Weights of a small transformer language model: RMSNorm before each block.
Each number is 128 + 32 x the weight over its row's rms, rounded and kept within 0 to 255. Layers, rows and columns count from 0. Numbers have three digits each. The size before them is the row's rms in percent of the matrix's.

# layer 8 MLP gate, 384x96, rms 0.162, rows 37-85, columns 0-95
115:046157116140130098132164133126079149115120088106132140121143105096132165089162130165164093103124117157114064063119151080084185117134121129141169118119064120116168186137143135118144143114098111098136121128086095128129202182140114117097177145149066164073070148132140129130133102130216178167
096:086171121163128160144125137143126165125142109059165157128090180085183091106113135135174147168105120128108099099170129107173122103156114170154112170124081110142145136153117172117117093125133145130077130142160143121167198070151056145112144111108154059194105102160114098123104206059127129164
094:148067189114066118123175143149133103090099142131115139065151147103123108064073090125146043128140171090070135107105153104111139138102179114131098147109146126154148143099124149101128125152146066130153081120154163071121155078078101117073155100166167153186116064094144149123093144132146108147
088:134061111133139084172122130134131084080111205086081147129087132151122129101155112113137119127153094221153118117147142099103124139130089141150149140135080142108141154144125067177050136082150180134121111108123130118144100081051076143056131165163126112148087152079099125176161105116110156141
088:131106128113187172060103129106166105113087120100079149060130137097146141087160110134159070060086121121108092115134122070115117137108118129122119160136120160152160146106041166170145091138121060141160119112164083074134159157134098155153086100145116175129049142130168073123132131141149085136
089:106128166181136169120136103145188135123157127156080168161125132115144186109095138162162129105088133163126173112133102113138099087109136120101177118149097141107128140110154170157123136181119074120099138097056132099185104100147138169173084201215066192088114152169127116090115105093101121141
102:117101133154165092170087123164098137107141159140121132095155168085146147091128114101139153125119121213168120107102156075136183171146139113151126116091109150105147130206091126102085158159101129172143122148083125071188139107134152116068173166147087055128108123079090107163098108199128117173
114:040119104129128114164192200168108114133110079155192112138102146124133125049087094136149138150118143143116140146177155116182146142146169100111121143074121134111205166101109126190076121171144124189143081120129096127172179104121106113085153129157092098113090091147157134140120169098131139102
098:137185109146141119129170095119062142173103106091099127132129174074151200097117160173163084111179093166180219126062176119131130056088118133133114164159103116129115141140080081113120197145108131119142093096148097139151148149117129162123151108172097128184117141128126128117129150146158182116
121:099076103135146089125119171141131126115102161151129104120162129178153181149131136167132113123170131123198039115062133122122182159086128131151119138116102086127169124125090119158196109111099133144126150094107142072112130164120167130137075142144151144165063099061095108175072137153194149181
089:113096198166152080120180152135120157135172140144069135197082130132135141104154114109116104120179184148071096095138163086121162095082139078169160108081147142111194185101107104173136123149106122172143072129149135143109180143097086173117082116093130103136081132109163092150162152160141155132
089:138164128091094053139123176093071119199101123140149064108083136055137136072140080083123200114137080166152060153123147102086134125152098138107105110139116113101131086154077127196152141134089157136117141150096156121138101111119121138153140126111091171136136132145096129138174134116220119139
099:123170124131089093124114150125114166119106168130108138172129073120167105099146109152179048093177132136122127077155080072080151122127160090097108134063133135164134146148127155126085179113172138121127121167151129079103171178101126098190081114073128223176102120101145124154138143178114144141
107:094069183178122138112185127145119143148106172065159083104161117085177116108101130109090100119133157104148130122184118088103154093173152078155123157091165099157143168118158154168134168091146159086180098159089080124145157112124113188110037115115137170119122116118078101129092122089148166118
108:123087181107163100182142084120175111122085152084163072194134141090136120096116147119149060075143145160123144071141148115133082101112164160137106124110141053116195120103154070108121112195114104124131125145098113097131112107076154146121127163185143148136125117092190137155060117134122103177
114:075102121166148110191152189120130143122116126148147113138180115124147062097174091155150184164118132131154160150132106118147119101102141136100112129138116062131219173045149159156171100141124145126156099179084056152150156134119177120097068121135108188150070142118103130147103110144136132160
088:075131127098184131108123113083097111156181103170161145129112173124155205123173141178159094111133146156120112120128126097101104075075131136087135143108206114066122192102081139151109188100118111165086174134086109091108069166068101143132150120125125115090166142110145122154157121146192119124
094:073157063124082146075133096100119124178181130117164111116118174120152139145121128165163126183159104088124089145150122135097069147185085106124136153110091110145128124125134133116102186086089138162100120197109079131223117111084164086129088170202141106139115165159135133165150105150163141122
100:094148076158148132105173172123137146059081099135113058127093089102173131093132113150134050121086113153138150092112065069080100130075127171150150152177121138132114134092152142115104124104159088117094116092169131122121173093103164120148138188166112136124045153107168149087114176103149135121
090:127091129140142147107162153138120086178154096119129091109168138141125128104128133149148093146150134109124094152072180101066097103131123145094111168068136122084165209108105141117061195171126154118235107122089119122111157093075133120096127101144111111181148101107082100170089098105106166167
086:077110167071100082110144183072134109084130090124092100152176060113132080154175175106140097093105113138111101082128113129136171119099068158165146118137115075153091141119068161169075103103104112133151106100135113094161181089100172181136105145144173170116148101150110136156118156078147091132
086:133167142091156165163144156159153096146142163093153146080189137136125128098056155161126146123131163122105171107099166060123139098139141132129184158117093159145114159107070126105159147156148161097157153174159137157104119159087203130140130143137072167138073047079127121175088139124150076170
097:091142150128131095126133126063095101166137169184080134146168061115119119144159098160175139101174109141156118175092097073120135189109132114127174091143146090146109154079125053090151168100104156150146029149150130128133181118104178118061118091110142151112129137175095144162132119142123144160
095:119185113151117094123089143146140085136155061120166172098095147095126088140226086163140103089161144187138144153123115082117112165141138108124079162106104190130101183110084145165074105094069176165116133119121135093195129105136089128093088117129189162122143136140147117134142079118168140146
104:110057109117175113113151135114134103201156180103121123116156143108111117149090077129184110128122146182148106130184129108074092168169101070177104056154156132028153133109096110129160176124147174152150104133142125108163157109122098135148173153158125198152101099117111110105180161138125119118
101:144145119079164115102133152088112087180149156135148134156122124137125141114142092100121126171214129165158071080109067121155116112196167142145105105116128169145125101052121122144158117173098118134167090166126138113118147174191143160113157201156185122182110129088098097100112147201135090125
087:127112126189175104139112109133165106097124083155126161120162141141159118089139112152152097102120111193096151103141094155111156164175158047100144173145147112159161084124088131131134204143091169110151099102105105122151127136058147114121175138141063229130136092181127059133113113123104100123
112:111080112152195095126123142067198145076095121159125102174113157118135109098078130116149182118138131127094128082118081084162198095183114095179153182110121148102101155139106159171107198146122142129132112125121120146177138144101065176128088099197162153129116132142080121147112134089165152139
102:123157151133124091164131127123154098124077127096159112098178111094145087126105138157156096118160096139165222121100124117129079184084163106117118173121140115111074225068109173135114122097149122124110155116077166101118192140112118098156084112151091152173174153098129111143094070164169150155
094:104075134096101110091155207126130129142133115124153092139064150093140090140111129175111165122128063100121115086103121109068039141106114143148120135133167111176115127094085109136126115118148143137089159083087105063106126104103131084129124094100145140121116090102081091146046102054141060119
115:092118151146199132147092188147189167091101190143130126101132148151118115162150111151203132122162136120181076129129147086103140133154120125214128126116155096084093141128140156137152143117157143164109123141147139065169163173089099101105098120153054125097042166135116143095150128164145151172
102:107146117161138159148077136160097101151064124120117082151182161105114148156103076159140143087089119138113154116150166105105132137124106180166135057204133120161133147099101074165111169116159061141176085074142097096123113129095132113069144132184129159181117098144081131141110083078157123177
096:128171069135173125120108127111137126093134111125202170131166096112136128083180132115137159135117092101103089154087171106142095141105123095099138163144133217146104176079098158138141178136153109137114158136122106167148164107168116107068149158110172188150054133099148152100105103048121099186
096:111096153088174114125117147076140160165125121094116126171150151113170154091089082122136178129079133134119146194203098125206144099135077115123111147135075173096156144179096114154144186182116094094057136137091082139111149120150140175185189139133153111143121117131088154139123163091163113152
115:085169051138157161114059139185114143141118122106090201135145145094155164158164109183145116109142079138157094145147087114136161125122140131161111155109113192141114160106079077110136114096091109164105099120129088045139155155184120121073116136133193132186105127100087112119121095152169158115
099:119135133120135132123064124109098153178123130106070105189136175109167078073144127140198155108148161180154134100154164164114144105158164207112125105121133078150170141128086188149131100105162056109139154159132073131187151121152127162142182150145144124169153106061154120117124102094152165112
094:083208126140150146148103154115151115149088164104081063094114162157094125071136052161157127075151171143181135071159098101159130159143119149141098181133096137111161150133135139163116201080125126107187148088121145116126117172119131151118124086087153107149137153183079085163075139128148145150
093:099159157073097154175191202190117123153118069089110111153118120051172090161110144134117140096158113134097118135071163137176121113136123114121096115123093146170142108077109087120190103159081102115144125132133170088107091110088146140081117106096147133200130121100174139178113118131181158095
093:138128158032148164158127122151177084136106116127121115114086174147159135078083167107136075094149122159180129116180164152145179125136172100161120138152102161118111146088142043140128164112072116093093154111127079147102153148139103157102129110090162109108143133067154165118115129052131107194
126:037082121163145083171132136129131106182087122156132066140128086146130147111191107085233079133145075176121109130144128113173142159122115161160131136143097093128099156133137178133089150155120118056130138119148126127130211113172120145081144116133067106147095148113127116156135121122157178108
118:106134123184165129128113117140099086124079147091138104112196172103166129114105130140154088063149119178135121087142147105105152099109209142123120149197115128085131134087115147141120136095076157115138092098160095122177186170200166164185069138159118102130121129108068129151176086141149107163
102:128111118100177121170139126075138131143071098123096184105128121083141151092118127121147130156194187150112124137176176124147107106101194109172122178158132116131071117092138127153137130076136096097117140125108096112217131124101151124103121120167094145055128079123141099192099091126128207188
099:123158100205173123141189163121157163113130063168147093168102109116152074115119118126166134141119122102138052174106114122122113166075162103141130134124071177101140113063155129155111128133098090119164132131106129135134200112116133118103102103168098177135146173099183109175060077082137094153
112:126130106174138107142136218098168077132066170115149154131154096081173109084190165122136122131137091104106112112150069128132162113147107108115107137180120137120156127156128104144121109101140107131134173140076139097198166138204126058074112131113100143156144143113078121153068064094173152141
106:152148112146183092154133104138182087140091150153180152155196101156141135103104098122117154131165177142128119123090081083114174125192133102164139125100039178122126137100135142178166172102102142145109139107052125139193112161173130094112074143101133104141092114094096073099152133083141150156
100:117082155150139073150121112151127137111163080177129130120139077131101137121078119132163082128141119116108119109132160113130136096151153094140076141122114180152085196118120106135153127174160108152118078117112142095218110137111112078136115210238064094106106144106156109124128176154134191146
090:137124122138104089132127129176153103103150072133151130155058144148172072115173131110191101078112212130138127145191178153145154089065159140099100168153120123109132136100097076122073117132085152153104182189093125117091109137085077117137077143141113147153165118135140184115095125074132153122
098:127104109116179108138155145162127103132098139149103129186198139106119098106093089186145090137121162147111146096110164142162175079172174185185165126173149106179088130103117148125107122129148111146148079147131166110181125127120139113099205127117139130129070093106158164161163093178193167194
097:148153081118134108138116125088236047144110095085157111182121191146165126134099096189135131144082080145124145094170137137120120114098126082122093184127112082109138129091167187125124115087140163098150150117087048119180136173099125126137119160187145114153126098129135120109077115133158117136
# layer 8 MLP up, 384x96, rms 0.131, rows 37-84, columns 0-95
109:155157124148125134125164105054127146104094148150148079166105155118130124124138121136157121104135116139119179148157070107128110129119075099135092105148100104054099108179077132098125092119070184116072130111125217133107111066105088126119150148103209125150097104083145073130073086088149171115
100:116137046115107130085120123122052187123137193119102123102080109175173143125131115147125139067119091149096121141095084073133123115116090114085176172096063171023164101151092119187175098116159134147097126104138104170136092095154110109095117110164111137149098095138115140121149115142120117118
101:101163124141132122168094131158156137131155147081103112131129083158086144136122155060164148138131188188153101054178056149128136180108127175141099095112149087148142113157161110119159108119102104115026140204083177065165131165144141150126114134137108140122137134129148144129105149169162106075
090:159120110066154130126107097182151083131105140160161089162131124131134126115105205119159125151093106150101178072193139094131117126159102156158060086176114185113159129140102164120103132167087097162138144086076146119096135138076147054124067182116095139157122102132054154123142113158101128144
089:130130060135193086099096117101074077102150129205117171149142128132198162127083110158139112113117150133163126144130121136176132125118147134108229113083085119179149181070074109127108125142127131159168099150137097136097124046147127178122141139161156141097198159148116133150118131102125146125
098:110113104147058126108136158074144076204126076108137155080128179122153118037175153122110122129100097139114132186089117135153093116160151137184143085119183096118153065111134125161146129177117138079157130104161170160096104108134112145129137142149153090132128072150194143124106167119110198135
098:108122076103095130094154133142117198124153169150114120127090126156116099140151102122122057089166154059116106167091077187128131143121162092080153129096169119104115169133132156123170132121095180094105087131098178075122162049142062104173156140197099123128103185119123147168109123104148125123
122:104126118136055093110095152146206120134117084160129166181204110120083121136123146112128183126148087177138124132114150139130167144118055215116078134131049135120135160140071113138133122101145148162078126152118118164114179180109143130127148048131112120081088127128150108111169155161131143121
104:134136116155099130136157112147084133171109059107138137098148072117133141123086098104126116036144216143109108199084196139123099131047094127108151084128099136137114098154123180128085156157099145147110130120100121127187106080134123112152192115151084096106142133155133199134141104170125107102
104:093070126096081125151175113142133161109113123150163144173090135098129138176104135164144178101139157109114161125120171118179119116107159077110132122098094113172098162095131155192123101148140215145073123153081133106095102052119131164192166126130084094093128100165124152181068178118143150150
095:140071105132124144119126074129180132110106075128154154137168182108147104123189158167102095164089157128105150139167157105065093148089156131069115118200109103142138139108098176091128112134143181148063107163050107146138142179132114091119148150143200096134102117090133101130125073149138072114
100:119154133132092089084164088134104133170181075099112136070152142186135119170111150133107120156151197167147138063181119141098085155117109165123069151088105081124123153103157143139142089117081104094157161130165121148137123084082162155161066060143106112153115109180076146137156087180117139115
098:120187108179138085147165052152131105038128162093162132069168105124216133140127121157164114104088109173102128109142168101118161177118164123197181129114149098109098140146117151120176116119136158126109216081109167082132155124111134141147079113114104123115116127124149102158167133093151132137
097:141179141111105160124100138085117159059057118160189124168083089180120110127191123113120102155113081188117103145106145110143113146151160057113149160116136149133045131098115179170119137095164126118111112140152144086129164076118094118105099114096169187143119105112161089106111050145135154119
102:095051165090126134129075158153146148109116156075092101058194148102153141128117086136082141095071098169082119131176134115117161137144141084120133148087134109111101115149085141150138153081109135142101179139169135135147145096156094135155196052132084087173165116091145074112120097125118182112
110:155162069175128130146152153112100126140102189105116085125143103140120126110178151160110101149166086198107165072105114141128154142183151112105132088088141114159154138126077123095085177167148172151099122128166129097111076161098083151123093095120169179138163066106082104083145077153113187082
097:068160157131151140146125157072138085130109119132103175123150109065078070158169118085144124109137102075138139198082070109141083101202096134179142133126052121106150096134145097113131165125128152128174104129139201118143076128104127114145108145155130092097145118088172131132121140129111045169
098:121134072096097133091074169113142133084111178189110150099129037093151104158104157169111163110166110140119074134130085144128160063147150130174178127107124066168132091075134121137113212177110121057091152148123094090107139120171115104074110156113098145113137127116109107144145091116133124121
100:162145107127131105097096107135125190169086106097162124124091159140107106125110091080128129182088171102141131124155104122089189195121129128102105129102109123096178099132106110152114140150130208133205141141147159139129097151171144090181201076124082124127164089116184085195125133159173119159
089:124165053122154175126096125167167113139099108084111135091098192076154187145083120090129143129157169105142149076189135106159201178158134064084116114152156143142126146103100165138169163118096099127147143149122158095104101154156108188138120120119087189131152110130101198114133174105166127129
090:135180127073144168075165153111135125127097127102105084092111091213157120107065160153139038148120078146131132077135142178114155133113135134068105134066088164115085145157138179156116122110104099115131134131113209125160140139157114094115154100113142091161165169117123158084114118161163162172
084:124043116087103181146095131155082165041106091135102126185147068077116169119128175154147083115094097139129137143100105114058143116153157137142153136127159132113132154125136120169117130129165117123172122124166157071149159156133099152114080114145113121092181088131102133222128077171143090114
096:125155080136128108159072136192101097085180124143098109096198166126107106095150063136160148084122159108106124119118110154123178082111103189086104153137118115130148116057123108086102159193137100121092116157199143093139158197164146131140115121098087093132153098088108062132143117123114097097
100:136181124176134166154091124187155123145129179175122100178122114085138133143139146082077097161123098145171124141143102172141135148126104101102105169099135178137133174133130093074119152141154127201117105100159115090155143131188105076210169142147159101154114091129181181172063127128106090091
094:134104162100041135124090159107105117138117157137126111148116091158101184136115140148092065139137136114118071103107120119146138095110080053160128174143155094136109112104058094169119149066113140130174123126130117120089165088103163147200079091178162128129104131115128153074108097091118203178
099:131153136149098133064096131139156095141141127153153145079141112132158059069151173125097161128135154161144137126123074142156145134099145144114028095102121160189192149169091066152127101164146100107107164105112078094170102137120134094139058127100071108137149071169123135135096164166104136093
088:123098148109146104146154138116105162136078094108124133094128082152147136073164113123112160124157066137118126168160083134178146177153148159164118179120120173187151120138180149120146160125098155168140131159048145135153149108129134143241140131067142177098089155138159148044128161120133091108
095:100078072107137056086153146105092074105116071129094134106162146106080159112125091131116125146103111121081174087050135163069155087155173141118140146089073130109128096128131173143152149109078187115076158142065141101149172105128130104135122087138117135109158196171114112151137150099111100160
099:134152181118113108178105123175121124150107163090162178162146140143105146154111134142142114108132167200199109119097087167045105150142146167129116143154106148241113129180168082112097136150106112178125162124147091166176090150137123138151167139132111132151168130090160093149118079145172093155
097:175121107156135134123193106098087136131179080165158163118109169085141152157087125128137110136152098077146129112128099114150080155124104154140092178114113237119123080089105158118134155142167108089078141155104136089109168198120152031121132140146133108145145177121114143142085107144178083117
102:093112120121122151119089160052135110146061118096086154138141118127117234189142155132139096174087103117107137091143104154082113154116122145139117113136109104096159130160154060147179083164146163093095110111145118184138085189136152078059143119157164084146157124145154114107138095140181109156
107:086133143106195164119124077064109136120136123132163153083156083193151121161114181148124105116158078095150116139156128141119132128189101137103081091102085074158096174094132099123125161179136135060123171138157079171117170128091096147150140129099096184157150173100120148140173188095164098138
099:141211153102117190113070097159181141114174172093139151079099134136165101120089133151175130142123109140165111084164112112127143178142070165101128111179117182168081146137158148084127103140153114137062162104133182181174108098086069117091139128117159073098123154099122126143113158139140098103
095:156116152147155095132104096078136118094150176137106129123085093142099064144120100117141223125132125104137158114077142112151111143205118138056146070097160183095149118178148087106110191136146135119192137139112161100180088178154126130136133124156130128104109085096134144149096122084128047104
105:118188107088134090110113088115094069111059180160140160145176160128117137092120060155099114127102126134098109160090162113130102136083134094167133086172191097128150089102153132182148124062148154083098103108118086177109183107150159092163181142097119166112154154135106142089130124087144103176
095:127156152128074103142124121082141135136179160087164127079139097099134078118113144090132125055146142172112149150143120128134133133117130127155103078065170097152124114185118147131094098175104089145160195120062045092180097107178109094123159121109165145094116069159118089165171091156094136107
100:116104164106107149106122076157130163165092114067150108089100118122095128140140122120150150107159097132124133194140144120193128173116115074125106118171090187150107144163146085141176147122087086135107123093192115149107137154119107117169133127174146152237137111125167195111044182149116124147
102:143194162117105126119144159093144097138186125151096131137088060166168086100116116113155142141164158126112095076143128138085078164125151053067101140158132147105124128126157121102175139099131116136201117180112145100149113174114032107164134104172157128097151111115164209117117108093155106108
097:138106094155147151063171169132158165150149125136103110130164148100153108090132228145143085174135125114073125105158147166123100087118152125112099155101063122136105110111106115112126108171134141128144054135074181174186105111126139179116092132105194129170179172163151062135116155151125101160
110:127077085121162081168083115143178109119150175078138131113160105159118182177142133144086081138116124111096155103110152133104102103095153118124175163157201107116125127107177101086137096121111137173135172095079108162150134142053090096104177136144165042165090112172133142074086122158106127124
106:140094117067118061167118117107102152153151129172108124150130093143114095101060127155122139116153155152103130105066102122135103149142154199123141190150089093070060132113126145120135127102075140089084157124147181120112085066100203086183094141095141176075131133141150117144084115143156149097
109:108118157113139123083117107094192134117129117186084107084147159110130181129140093080121119134098126075118141138106110094071161124103090096090037108087197106179176115158161079101146186166180094081153112146151118092157139173136114131151139144122140108154159125176146161102143162061124100142
097:114161121123104089135155136209140169141112107144113074142108188101106080127093172112097130092147115154094151088154112124108099153116132147147097208206120099150152127101119162118154170106098115110115149233184167156110126091165078100112163122150101114115181154112126117154139109161188109164
100:136195073094127102119102201123113128134087127123136110203090156163146194169149148170138095111097132116107151126094156157163166107046127139150160158137136121143117103128196118127147135182101053181123045117127146155131113111134137155126179129113163133155174086128063131130116135155145098096
110:102092109049142162115120136073146108168181134115116086095161135151092133171102144092115134153101113163106062164090180119094153112122163177158140132136215149130112120143098163140144119086108127064133137112137095171134134119116099111091115160064175163162175124122103169099129076069146164183
099:162096130163110081097106091162118071061116165120092111128147147165148167125110104176132100136178158187106148140163102128139089138076147127166063136159153117142166148145100149136072178105160124152118164135070068109133116128103101124149134212143157125054113095152071139161161105150176158137
096:091143076130168201140077146140154168038145160125131169117151103158071133140140102092163141156200145160148155143154138125164174109144070119144118144095087131137118142070143091126197069105119153131079141196128117081117149120117162138147148133173122111107134157106184152146142151109172077134
108:113161094127106194090115138127141107121166185169129122134080170100159148151118081153120231090118119146126109134150164078085150155151133084123140097115159122156136196109181166135129103168104096171041193104164147138108107166152151080069117184121147125097139126152119128115106104091135128132
# layer 8 MLP down (transposed), 384x96, rms 0.125, rows 37-84, columns 0-95
110:087152181128115110061115160075101170116059111157134074104098064165099077116156159120103168110108124091129178165192065117130114098134161127146125089157097132119121133062159186140109151138058122119127129134091147128134175149100103143107146097095160097076149123086086128094088146141083121134
102:084109081132097118145209126128152132147204203099144126157140170059096131137091146195151126131136155155182136163158124140157099175134143082134090087127087086080118123130119120102124163160172161106096143079066098132192133170130176098102160092086155134125157120129111111098149098102118151128
102:130098141106074133117130120130098151197122111169107090159094098148124092174133117131062146183155085136156182150090115167159123138108090098137093092108189153151153127157137090144143174098119219118205096118166152132131136163122097136110186179138116090103167146155121171128066131115105152080
089:135133155137134120099074102145128186112168126126108123179122105099169117124136118180115082141166129154094161063193125140117167101127147092104140137151152118220140119154169079171068141123158139142075080070124121162134137144106139154099098178157069167140117051174127125117109123174069104114
091:089141084159194124102103139123144140086154089093098096157113097133172113116128131169153083091162168141129101099074149083068133127149089131137183150094098152184146154123071116095178095086110064108164140140146165096156170118165089135123113181127169129086120155114136150117088158112175209147
099:137104118132082099134100161094142165088125127178041150163123181139127135111164128076109178097151077120134127137147150157096160114119117206100144183139088040143153151113079125072190140166130108120110167103132103111142181118133157159180116130123134148103077122130154125141119106135220136109
098:177105132119101099160098109127059086114087176195125130063104099134067153104116143081113141095085111063145138110048087101156126101165175115143146142116125147095119119152140115163096119150129149097109151097160095134122052132101156116192108149125157110113106084129147157082144036130111144119
119:098161124131076154094121122132154043119179128168142130136116112164197142152133108116099193107128143164139165091070087173154140127126089165148086128134098093137156042170134154143198157186122145110090149130108135170117189098134149070130133128075081095120135133108131089138168143097135091142
101:127100102168121138150120129129179111077120139064144179187172084034077112138100145108105154115161088142134111126155144137111107147166128062128136156104130117113121080106090126102105085156098154130098124108104118111178132077137111152162067175094178175108089089182109118118125125140063060141
104:141081034149083115185118104135088119095101163132140140104176113077058109173149181123159138071105129113121153127184117115119138096092120085123124150110144183150106138157106149050126132067126133163133139122154075098117199164081082117108110143139140061122156142117087130114106116110121164096
089:092168107124136113127151164099099108106119159153158107134097148151126139094135118128119136141123157160102156237186138130091147105100113116124124079102133142084185138123190143158066148137102176135079114157175132112059092073127211119117136143086172170089192101155130116142127138092186137144
099:059131094141146094104099087154087142102156143114065134137214156141191109084064191057103134153133118144169067130134094116111073120136114121125116111111178141090099159135094132123134108171134117136078116073104112111104124126069108126100079093100160135173113147160097149084101113113169088135
101:174137147104143100067124179092137099170083121197106164120121143164115085148132113115089144144124144159177088163196143187137133119143204140163132129116109159156111136154156137130109101116094142079163105155127146121179136136159157159087116174080095135129151157114132125104168138187022076138
094:171181109116160110093149105149135138154123150158161159102176055127105155141158049168120146125101033120181128108179090110192122140141144110133133116122116093184079131196178129083142112171135137096095118131197151087155127117132145164066127124148182116146143106091155136097106116107142144144
100:169144094098094138133124076157077127115093169141138155184231126088143136093143155193134135110158111155134146149103125123110126079068145107108166129133070115113184116104129101247178073157179111141106127118125131095101124084083134155116115119097102123130138117146118113153136086147079151141
107:133186184108123062150119112107174075126122139163099081121119118102102145117116110153113089129102069115064141128139089134173161129081155138114114126080123111135127155165103176138116106154125176103093133174121193160126109122133168131081149092183125099112097101056057131144139132139038182152
096:170060139175121170144122164066124149137144104164161119114143084097147130128134133121132152120129069082116098095114107117129148061177111184128147131104121110121092172142120099114153097142200078134167129126123139194044117121159117182098104121163116123118145106135166071078157133174196102183
096:172121104103072154073147198162136143070100177146163114107093170119073142137122135078183145123214183128114143185075109148144095112178120123088149138125161164158131135068151157128107136140125150113173148162131056129096141136125138127127108196118110126099155138132079129180178111138104160118
105:098141135119104083128106126151163058176182185130171154055157139132065087134131092128130140167152100156120142140104158102153183138177166123112102109132143087114110151195157130124100053154094172100171117106117153111199126076139101114107124118106161166148187119126086145069152127164116110100
090:113119102149169153116087141143122111139104128115121102127051181122148154102083111119143111115119157174102146129160185132145177072167148097099137091182118173145113145144076126101166073192100160184121175115124097135113148184155180201066092107143116116133101145175089150188132095104130094105
091:097142100126125114124187096140129086093162113061125113118146140163212142055109169116137123109130150170051161077094092161124162060158141130112115173122122137140113167119126142138133165105117124147149095087090114116133110161080096099143088125138172060168102145114164073100132087156050145135
084:126199140134125164132119101143130093128110140076119138124101123145146120069107127161115171054170176139079189065145148103097176077172135141107102143142132204116155189143121119151104187125097100147119135126149086101191170096131143160129107166175123098191133150150122196105111125094121163153
098:112124141117100110136104076196100102130178117130137069130162135121196107090144166125090157116157088147119122149047114147157102142102072120084099136096159156178100151094117124157138189168096179102172107158174165110120104138141070102136185167162108109081099131135096167096107081065129130140
099:170119096107105142122159141145086088170174134160112107149167109174142135156139142126108111138095145062088178147069156126108149176084125117140119215119177092096126105179137132135185086132155131180149086149111112148107142126139123143161177135110039177158120139164114134182067136153066112129
096:162144136089163168137181142127164151139075133160122144109096104133224115127093117137157121088095098107161071144166116140130159167140093099193096131163129129099151132138159138004123177065088131098100139154116148113143146139125125108086146091119093129156115058120095125116148185150148109098
101:149164095141155121170204147125171186093110075140115134170136150099094145142152127101123087183102113084132055095109172106135039128104096133108126104076107138066182117166146129090115137135135129123111071091130159084123125153099082124119196132082129168112172128104116109092131070124161155130
087:152080139141138149137135118090104088178079115093143140123102158152114106147121132124140148149122171126159103122094122085165137167215109168182148104143056112113068102167133135112125136116110100063093081134067124157177129192154077119139096077075154139166087179067146163100132138151151134159
098:133140103107126115093134176118161145091108086092170123128188141138131169187144102101057058183102109097160131147081151119103115141175138132157098122098081135125121157166148108127139029124195113103053161151104090136066110148179127112095159110149160124089106169117108131114121135070128111139
100:095088133115101129133120136106124131120111063124125122183180112093113149121130135174078084106177084101137125112147135157114177107109175207158136121141175147154078146169074141143072184127134143143136133133121153161147126108160071175103171117141159173144149136104143092130137108147005073151
093:088116124129114136079117137097134129151209129141092091135073158173138162159136142162096182197150138166081139150098153167134098106070112171189148091137124160127148134135128193147104161157145091149130145129124139058132139104161170101131149128140068111111173155086162126164107108168050069135
100:183103145146126128131122154085171058099170126150153098074084088084143139119067084139119129112152082135103150086123147070121150144080093170164185085105097114081115119129173141144078132120077154133125072146067098156101108177080162119126083124147104145112142112104085145132173122069179118126
111:130134134173135163096143157086158084034089143142092143045120135190196165099106139097173158160104125116200087062096097161110132144145161172125116124148117113133170144145131102074131126119200107114138135140133114085153103074088144182169090133149140148120112118142100173159126138095126120142
102:106145151072141130133088102160088185072193223117129071147159156156130129094097162118101078109109126135098136167093150131092194119141153131163141125109121138080118131100132138222130151174155149142118172122115083115148148155142129169136159105132128072097151095167122170129120112124112060074
098:119091157149089171126119181098103148128059108091113098147125127143143097147140137114120241131171091116151128144137142122112067084136105176122110154072174171174114090121094112214104159103178102153157135102162154119130107162155071128145119148185128167095120110169177124127085106118167146133
104:106196088165107152141093145144118146060187149109122178145164174110079146097129102174091116065155131106174138114117085095161135104133105167116145081096124122142171126152071129205154136136108133155183165083131163078099171127135122135175108160118128120104064144134136073108157144176171122156
093:076101092173122069092071126138129111146108080110177162117156126092155134089217119091158124125140150177063097092087104124113132128057146144156118133110160168089153126197134173130106123184175127183117141164087171093128151133108108170122093141116187138154117136125130116128163106103186109146
106:106109164127128145129088148109176213127171109170120104195139100179254136159134156134166093174083140087198126122126104172137090143105113113138176123117129123154132112065133109110158138102185144163102158172162132147105104133126126110112167142112051138113084116125136110137111105125156161138
097:144162123149123113169087155103159155085186171099078097189017161115156047158070140145141075153111154116185112084151155118163168109129092150125136154116123120141126129114142104194122212124158059113151152135119131120136136125120079111127199122093142119118134120144143137127127138126126157103
096:124098163087148157153152137145120073114063103130150099112064125094082069109109136149153117078125085125172086130154146101120164184081141109137121075201126134038078119138163108174044086124125153086138124142119136115102180118122173123134129087147126105103139147105113147118153143103085075156
115:196173122070147090165135170092114152082087113146142135168128170147131155119131102060189168151172165156140140153089113125086188146153111089159109105135112142174128163102095146191078142104085112119162103068126116135147109108117111103119162156096146089194140115097117119111075165085178150161
103:115035142162100120095114182097123128116079102125115128131080097139128150111156123118200130123121143142168103084157190149125144140103138109164167176126177075160039163139111160107118146138120131125138130145110196099141163100137175124125125113118154120164068142054115099132148179122210101150
111:144125133119143156107158067093126142132103112146143144123139143091102205171118148195093087121100087100102120169145119110090134133131067119168134102085063160141171100159141103131153146165119158093158128138135149159117186198170129129134178106088102123199123116115159179075196109104089077097
099:116140087091091130115140124132133135179146189169140107147123160182157079115135136180097133132068128136072122168147141187087122177159149181160085085167154110099147150168165162161138128115164132147126122102150083194170181154141068152142135106116062086119174105197132103120136093096139094140
102:174158088149144097144164142125084124126087158124129071121190131147073107122174130119108141142147148132148092170124112115081202142120061117163100127161083150152119135049124146117116130135152145138112137136131149103065145134163083176163183126101124063124113152080216113158102178114187092130
113:120096133145096154090138142126094066098172099121151127123039132158168175196088119148120173139140106134158097117123166141140102104216134154156127105108120065104161172141134090041148129136137131092134130133105106183126147051149119153064099140139141159108153133150140150092154102145200130125
103:134075159174129111133112141132124074137124145182126136073136083128220106086171120174138137103131131113166124130101080137167126109153149108160105091063180107144099170109181087119097087194136161106103116161108124161150154101111184104106109141135106094131131095132084150088163079140052169090
097:136167148135131107125116169121111116190133118139148124119106055130050157196115134153053178178123063130138143118103177070138082107133128136096141184129199117128116110128124106173163126180180111130104138088148121148146126120163080099167097106120126105141142102190164139154084171145073142159
101:108121158132179104138132134123119095200160040120111145128078155100138159186149153138155079124106090147118040153104110094135123087099139137155156171104162163111071143167095132159100105146121085166172107140173166145069159095119105106082181167086171137150103117098129075148140162119160117123